Weights of a small GPT-style language model, trained from scratch on English Wikipedia.
Size: 15 layers, width 64, 2 heads of 32, MLP 192 SwiGLU, 1.85M parameters.
Training: a variant of SOAP for these matrices, 82M tokens, 5013 steps.
Each number is 500 + 50 x the weight over its row's rms, rounded and kept within 0 to 999. Layers, rows and columns count from 0. Numbers have three digits each. The size before them is the row's rms in percent of the matrix's.

# up: layer 8 MLP up, 192x64, rms 0.223, rows 31-61, columns 0-63
# down: layer 8 MLP down (transposed), 192x64, rms 0.203, rows 31-61, columns 0-63
# gate: layer 8 MLP gate, 192x64, rms 0.251, rows 32-62, columns 0-63
up31 087:526506488524566488498501455495547493527573553530555488552424584567481511507454551459532521522457437426496448477506532494436435532613398414423444493515591499490475506460539551481569573475460373
down31 093:524480527496493441569539581524514456533515526478507572566565515506470413431509557351494530472570487557415457529421577474581569536482544518512543515511547524571501560481550473512506588449501589
gate32 084:460514501464550468506548431505548522493514508490595433509500615511533557517491513470481423546502448472438558483529537492506338465453524564478530488521504385445510517539569504409520523632455476
up32 094:555491532532547532512536475448529506440495499529508558495441451453513472391508465428498600508546495478381498479462450471430529527532576380436427554422521603494555412533536571541500528508480525
down32 087:455460468465485577459506444599579514570536523525519426456525515443608553444537669491552460492533482445536491423432556500478498479492559462459469439531526456465435481441478537475456485581492494
gate33 098:531516510509515539494479496511649531567491515463541503595534550507566457462466405553442408497443489501410499422537509477461446475439485503574495431494438545523595433524472396449540536549538501
up33 103:498488548556527432556540526458530598511429524490374608481505479460538489565533514557555540538491490504573537447470521494418386487445498589416547558469561511466573549478472499532455465557543475
down33 106:481448506521540474492451577560564591590533462414491518549553428462492475473535527610401537477566501530454480505509479443505499524438504522553417555531489414486561456551430532536626470478474534
gate34 104:549552513455437442465579491412463477496472469484496505488420412496434498494483481523497413524469555574542570513579493471528473498454485586512446503509418416454430530445571469452455575586576583
up34 110:475503367526510498422490447570570493571529525550538464436529444539467536564504523585461547517529442428504577419433445458424436499433522547496476560483569607525549519534512492558477506513571503
down34 105:580474435439445474492494440541539555541491410513490484441507489455517535547495389501455428503445483504482448554480617522464476423478443554412435386526507459555403534580518519546533466497535515
gate35 109:514465510445462549595419533556466557476475555531435505476489428499446509546553423529495464441372553589564451452518436483542567554531538548556476570420570496532440521484460411481515512500471455
up35 099:444460543528472443535560462490484576636506416457531553563533565510535469473442426473595487508480485533469478481505548524511511462436594598441400493566524508491523452508592494553431486489517568
down35 094:450491484495562403466460504420468530451558504487536478552428546428464516507448428403452554402510518490424501463508510477498570516459600438467500459543486548551519500520469395616517569561485547
gate36 087:499481493544553617491497581517507479535505461557460468477596531583474502441361539487487423510501505530447447460454518608488486525381442474510536469526579600538476507499474465494509435431498550
up36 098:499524547519369516463436484439533565537442492529565434467525443526463525512482575543529554590504595488540509532505450586545455488511439622485464430457547458478447519534541608455529493555455494
down36 090:449545436461385531546587565542523410527489560604519532518530513498575553403566446546496482546475465445487425496470432435487544479544515384516527536515493515504526488517453424507464585497545452
gate37 110:500512558558512530495578418476572534452537508443562507572505508482574628499445518553446538519522546526511404357470530516524530528482491520562414553501480522534518499520588412417509537526498443
up37 100:503462573498482423555519521493478434365563417502565488499514533548458520526451522505506429488490454503419463511450529487473412479524491481500577580401550483553459496483420587472517416455503613
down37 098:484486460573456587460459409586503498553491475592535601500550525493554501537548535479610451497548474523472541556534534553467555544425504495542418460512492459521617580535555506529449531496416519
gate38 078:416541444552451522517540387587564548506487514444566544474594517566492582512499526557556513504472434492496455500517514520541471477579543548480507480503468461514536582529501551545539516425384373
up38 085:535533486540530515572467504560396401479467438526523536446440466426457447575468512540516493522522496458629489465510619497460573496518518448530535453479532523444472478585455480481542550574609543
down38 085:502483473531468473452563575548515550423547574503477531499534564533624589543530558453564528582552473503411487534495422492542399500536476486448495444600466542540522475477492565529489518480407430
gate39 105:400425515468487469466538487484529527515432414433358466613462441463467477491490526566502462471550507499470481512462536478529435499385466502574479446531446495494412510485478541387495553490578504
up39 100:438556519467491426511489403475500448467478552447579428499483528520507501434445522462466462464559508432393468507447489521625447461547459569399410447457572537549500483502555456488526550527453440
down39 099:481604439449449472424654482487483499447480498501588475391499582521435607486486529597514486402484418572472493436516482505468517555554467472495494490524522477492567552522492528491473503512559484
gate40 108:477468568445501423480525535576524586457434568480527519581470459468513469512481593438419517482495568487531526524485534515500527618531488526423588590489476468425546472474452474560555597468422536
up40 105:546460547572541464495517488499536521526509451425512423487467492446570487387501414460520528477494517458474512460543490680429461537491412451531443513509524566471585393530451556484509526511523545
down40 105:514462473452476522472518528530529507516559440406455458458579541528404517531589569434478475425539543569523497445533498548578591489454491423502569597472517584497486510484505389555449505433550490
gate41 108:543567493477509392511618536521552517442372477513597429571424537549487509421612541452523414476479497485535501512507505498524575529575504445458471452476527490428483551522467519581494493518502509
up41 110:469522482504572450582459503514604490505440485462460478501476404583571509526603535511480458531466451496558460512476606510401544410552536468480533452516507593472498490533432498584551479551452578
down41 109:556514502412518440513541526522460551429451511502513395460484544523426412535588532513431500461591488509365440480520480421529455528506483483510467484616498445473415503452544500429481433508501446
gate42 103:493513540527543466495492571448553376462568535527502448486452525502394424454546451561487459526449505565473555491515488544444505540587419517471515558576495500530577487508546421550522521622434564
up42 095:601546532481486500486507459543473544578463490552429575487456595541534447442465589528408607447538400532493515416511517526536585451556529511532487474471516491466499538514478379505555436457497481
down42 097:461498499489482488459558615564445556497461515547615525529505463517424469550680542483570474552517411465513452553544522547462464518509528463493537466568510453468519551582498465558465511495569536
gate43 100:464516558456409540403517488483496604504541552485411523596386441469494485395429526489463453504461493487515543454471416454480569564462483484477495590503526453465434470520463600526506456500468526
up43 103:514528559507415453579479448460478550496581523518478536561534473578510439464476519533506393553648425540544490558484560524553481532524468497527472431462527487541512562486598521439458509588573548
down43 103:405547509492526504473431514396492536603438449552443446490529414468460456549544442492563510463454459534463484526480510482524474521560476489476499510609442490443481473458466607485516348567501537
gate44 094:580590530524514379510486432550526605478567525510537508480468496545493511435582508479492444558453531480467492453509552520561504527553485483480505492442422481546506398481473646511549536598503567
up44 095:530488425517479526495563525492423320488458457527442454489522376476514474564437402493561499502504459485477481491483540519506444519456507501503506586506557557470483510497471430493488344443495477
down44 094:475541515535480439380452498584526500422426487464478582519473455529444519553479518554593457502517620528607547573557541495438587478512495527490492511504444480465620497513487529499451492430452479
gate45 107:511482489530458532447446463430522495513488503425412495470523471542541415397500358569466446536556486512475441436454463478484479496505563478454552563477523484514440538479521642507513510634518505
up45 110:455498476506508449479484549499526505467563495548443493473450502432466540572529504467442516471491481541516516561499568489467623433465541527598440472470507488487590509560562299593485529500542486
down45 112:441466548552568501438480504601512508422540469463445476549514465474443419564437598495644454488508495575516487536518518496455499561546483519486547513527492487517577450434392529493454508411495418
gate46 098:575437461484496504426503535502551417488494409496537496502545473510512566503650466482436460556518486557526550483466501588526514499457507464526457470453430504388438492590530560579581464547533429
up46 096:540528446460523470562509561427545585455559639472521472459574519551574439455494490479480480547462452462505541523461377569398459511570539484530469588482505448487489467545577494482505427510505452
down46 094:522512513465505426443540374483503529556589490502427590502471554490578467506529483528417587533456425471449521540456447414533389469441553517416491530509485487467418548498594535489514486538485524
gate47 106:479566544481465541588608448583427472395534544526568566443442491445481567517503443544466445527518537500485487422467421449388503475422544509513508466472479552501462476528601498523550496542482555
up47 105:515554512487524481544427463503501509471420497488510413468558502543491457585530532482550613451482464442453579476434493567515478490500560474487494386563501520629495403540456491554492533604578510
down47 107:492462518576416421442474435553464496547530466492443460415459530490485422415494507493407515459543540482481482546506456450412539444553392589495435458516508560465455466493550505590524604508466504
gate48 095:484591545503438514562497488483552480549523430440418403464572490488470463470522465416495454634499436459443457534423468535539534497442512517448518451461594538444497447477482528531494531578591560
up48 109:445368556461488527428440479537499519526543447554533609532508451492507498512472479530501424427451536535481442479516451539552509512536440413445556457407489556490559523571540567596512603478524514
down48 101:548520577519424547494421416574470418481535524581438378484495535384528504551472434498543498565491560389470525546517593516422453534471517535567486517526507532423485467511504540516449485492488503
gate49 104:509423469549587469566514517555543515450513480591521604573517484574531514440557535547495480478435589485581563544490491521530380514477441408539528552524470491420538554481563487422506472528464458
up49 095:460450491422515426518509476568451528568456495602481657538534540548396535486482486627435479524524507494500473527483482513570387503491475432492458479534499601445515496567509513499487483466499440
down49 106:525562537467464405438474454528555548509516495529463509492531530546518551426577497451459535519415455428521491526605383527532539548516370478488434476460482450561548528496433512408521513480526407
gate50 095:565510527597466544478522518450530464489459504469530465479415482513469504387474508520449455473502629462463516494545508475601509567483431435542491339529483472408475505521475428477412505464527540
up50 099:491489554465529585452501488492459486347429519429477415603496518488536581392550497540457550571538485487468585483579457441556478484540470506474513526477548450489552444575505411487492465512520475
down50 097:437630572420423452597502458524523503455540526524468525486372529528502474514426543493530479416533526389493428587513466488478529467498457514485504506522481498514399505502410484404492451498500540
gate51 102:526456516423560520439461521466467429424486496471438515532459462432450547477520563416485520478491567567596526536462636507463429543433587427515574515476463499572550489479529505528595532502481450
up51 105:469548468456528537608534570537445417409455516503538476587583598574494535469509465408550506498530531503535547483542468443513517506468475489463559635500467420571487446527493442463552470475455461
down51 100:562516555457454447473530573440496515491443505590510572485454480604568389491507460529553402423469533545436497531582455537523564492573545529565468453460586463454401469524513484507510484472495458
gate52 092:535555565463532461543491527538513427486522470499562575493442517520503442475569574477524480478540569420463502446461559490485388492411519451427535473548506497460508420476438443426549500645417492
up52 086:511567420522436548477482525546561393399570496586539567463473466530446475454512527490596484521431477433513517534483481576441410543495443458430491482525497403527518486490462445551560487561578521
down52 096:442577526447407420559467541487511515524547514406508558459525472502617538492495433448421514446575564451562435531491523489508488460600499520537435444423501550554516508537476403556471472488525437
gate53 109:537521369465469512486571500502627494433525491399487520498479479555494496514594425535552575564529574507506530550491542506607527447486468502444430547438549494533445548563562455542559549519480507
up53 099:550563466494471496552496412508381496535560518493476452492489545525524527487568588529496558617517477494446481537526455528552575553516528492478533556487433541472471460513401404463440542594601559
down53 106:530569476530493491524496506567560460546598421480517575551556560462502557460485523459617548529504491449525544523491519517539445533514472462537449510428511513617530470577552491454435490565472654
gate54 094:474461532515469616503502538576392538561500446554556474462554482551533454469528507498443562524500605485515517492483513477523588550542531567551550507495576518494393517411533449553435552450398518
up54 114:495475445434425514425496576445484589594488566451524459472478538527475552503485553497551511566586548439400518453487394556510520512472530564418535543503519493527462419429477577444492456452444526
down54 119:494594497459512542536471470554510505503517409514508572501477581448516543570517559496435568414476565556540435477496535419471404456522429497513567459518446475468529584591509579413468505460563555
gate55 092:531531485427472527471478507548498524490441565514592459471538521536504578507490429461587428480548589514478601533491517548496441428468498500486509502481581528510440410479510560404505524645516593
up55 102:495555526477472507530491386438527500652489500440516514576506484423433462573475526479465514446524425522545443578516472493445463606475545510554451454445541557484417488518537430558553557444508520
down55 096:562467570520473459492515607436546505492493450498497488433484476404475418548420528508506510510471487605513410534511406488494555467567453541527440529564366527477569500525556441472530519460575544
gate56 117:480510432573577462528499534552572428492568578585549419487486420473505511499534453540429408540423526492501555429411489592458372533463490524476451475558506462509467529528530542519567521496489532
up56 107:473447534541457487486431475454466506416513528517414470367495535487489395500510505444426416516495481447481474471571511546492491467401515421471459469543473526557520488482571516606547540627552505
down56 107:525418525487461451541426449506550442491551501489467487591484517453498531544463603578423512513567601436455506403511393554504526464493410630513497537528514519499505551551458488513510516506561443
gate57 106:546498624502428497542541458490515529496515547579556513494497572578502524398458452458422449508462457484448560524488513604544526546493544480489423472410577438462428527566524448560531558489459559
up57 117:461543554470494443481550467430467465543548480487514528459506448454545473359521463617471515445506546471449591476483526534448424536428428510530402603533539507494520553497492531418485463538450415
down57 111:424493504497565451528481584597561510523460518441447397551480465564501455549537526431609465505582619529576530539553450441519469485493515492458521504571512508607558483531433484506505477505438474
gate58 097:408481554435474487608525369461559523424552428402529471486477535590514504539477498569523533525519462496558489443457555531554517408560500458540461499497442483594505474486477568466448563452473503
up58 099:454528373533513572512469560501497401511507488518430562422429434462445492511579423526475525502488504462499438547460481527553476430447491444484555514522486577605460474576433503561438566429528485
down58 096:497417531505504459515512481525525493490486577449443389565449593550519552576562484535507505530430505439432544480477463521476486453531507432551466485602566418484502409504530558425572402561467469
gate59 105:428558542498470520503476484482524415406532513550480561577445404524457464477474528549467535492587499524498489639501480575503477470480557393482471478482496510482519545478623473565600571562493507
up59 108:491555477477517512410401478502553562474503494455452463529528409472468534575415418485543477521587498483517454403588440478526394446419492500490428532526482576435418490470508530570560488511477477
down59 110:509507510567460413568492532621434565489466388526530477404530551500523502568536564464353472537506462510591457476561503503433515484504563512495589496508543464508462560484433509509513458519567491
gate60 086:451500466591554489598553434545472534475548537520523482548470491512514482471549550549503608460537566585421384524547520616489516544482510520507637495561554514534535578486492568486508490459502507
up60 102:408529499522428553470531483455525444537466393452475472494458392532482466504468475575429505507511441529526463546464494559508395471503434471351471479512474612567514558508528572466432513484486477
down60 095:592445468474482401469411544500467501475467548524442451438550458514505488507434505487460595525507462438546512529537566375539502488611460531578448527539501483547587471445536468543489524463452601
gate61 094:419524407522545539488429478471580437455551556488503482497487469558548430468537423482505508536458535530494529423508609477498469372457506556542477515569455462566478507400512426455536411526539551
up61 089:466500494494481487508524491426564555491507456479549468532480525431455572494548575540487537426453553579462500473558505511471537502437527521379419510531433443401498417511544580555607462592451455
down61 093:492441509470561580586450532468514500436517595525525578453532506594405549527543528442429485464595575455561623547427511548504479482458552474528566534529496468516445509478550448463465500464502444
gate62 099:459426428505533508456524445637571509487485486455511459502534464562461474540507522529520475442439518526537493603562521520556361538504490529517440454528568446519419564446523473448575502586456440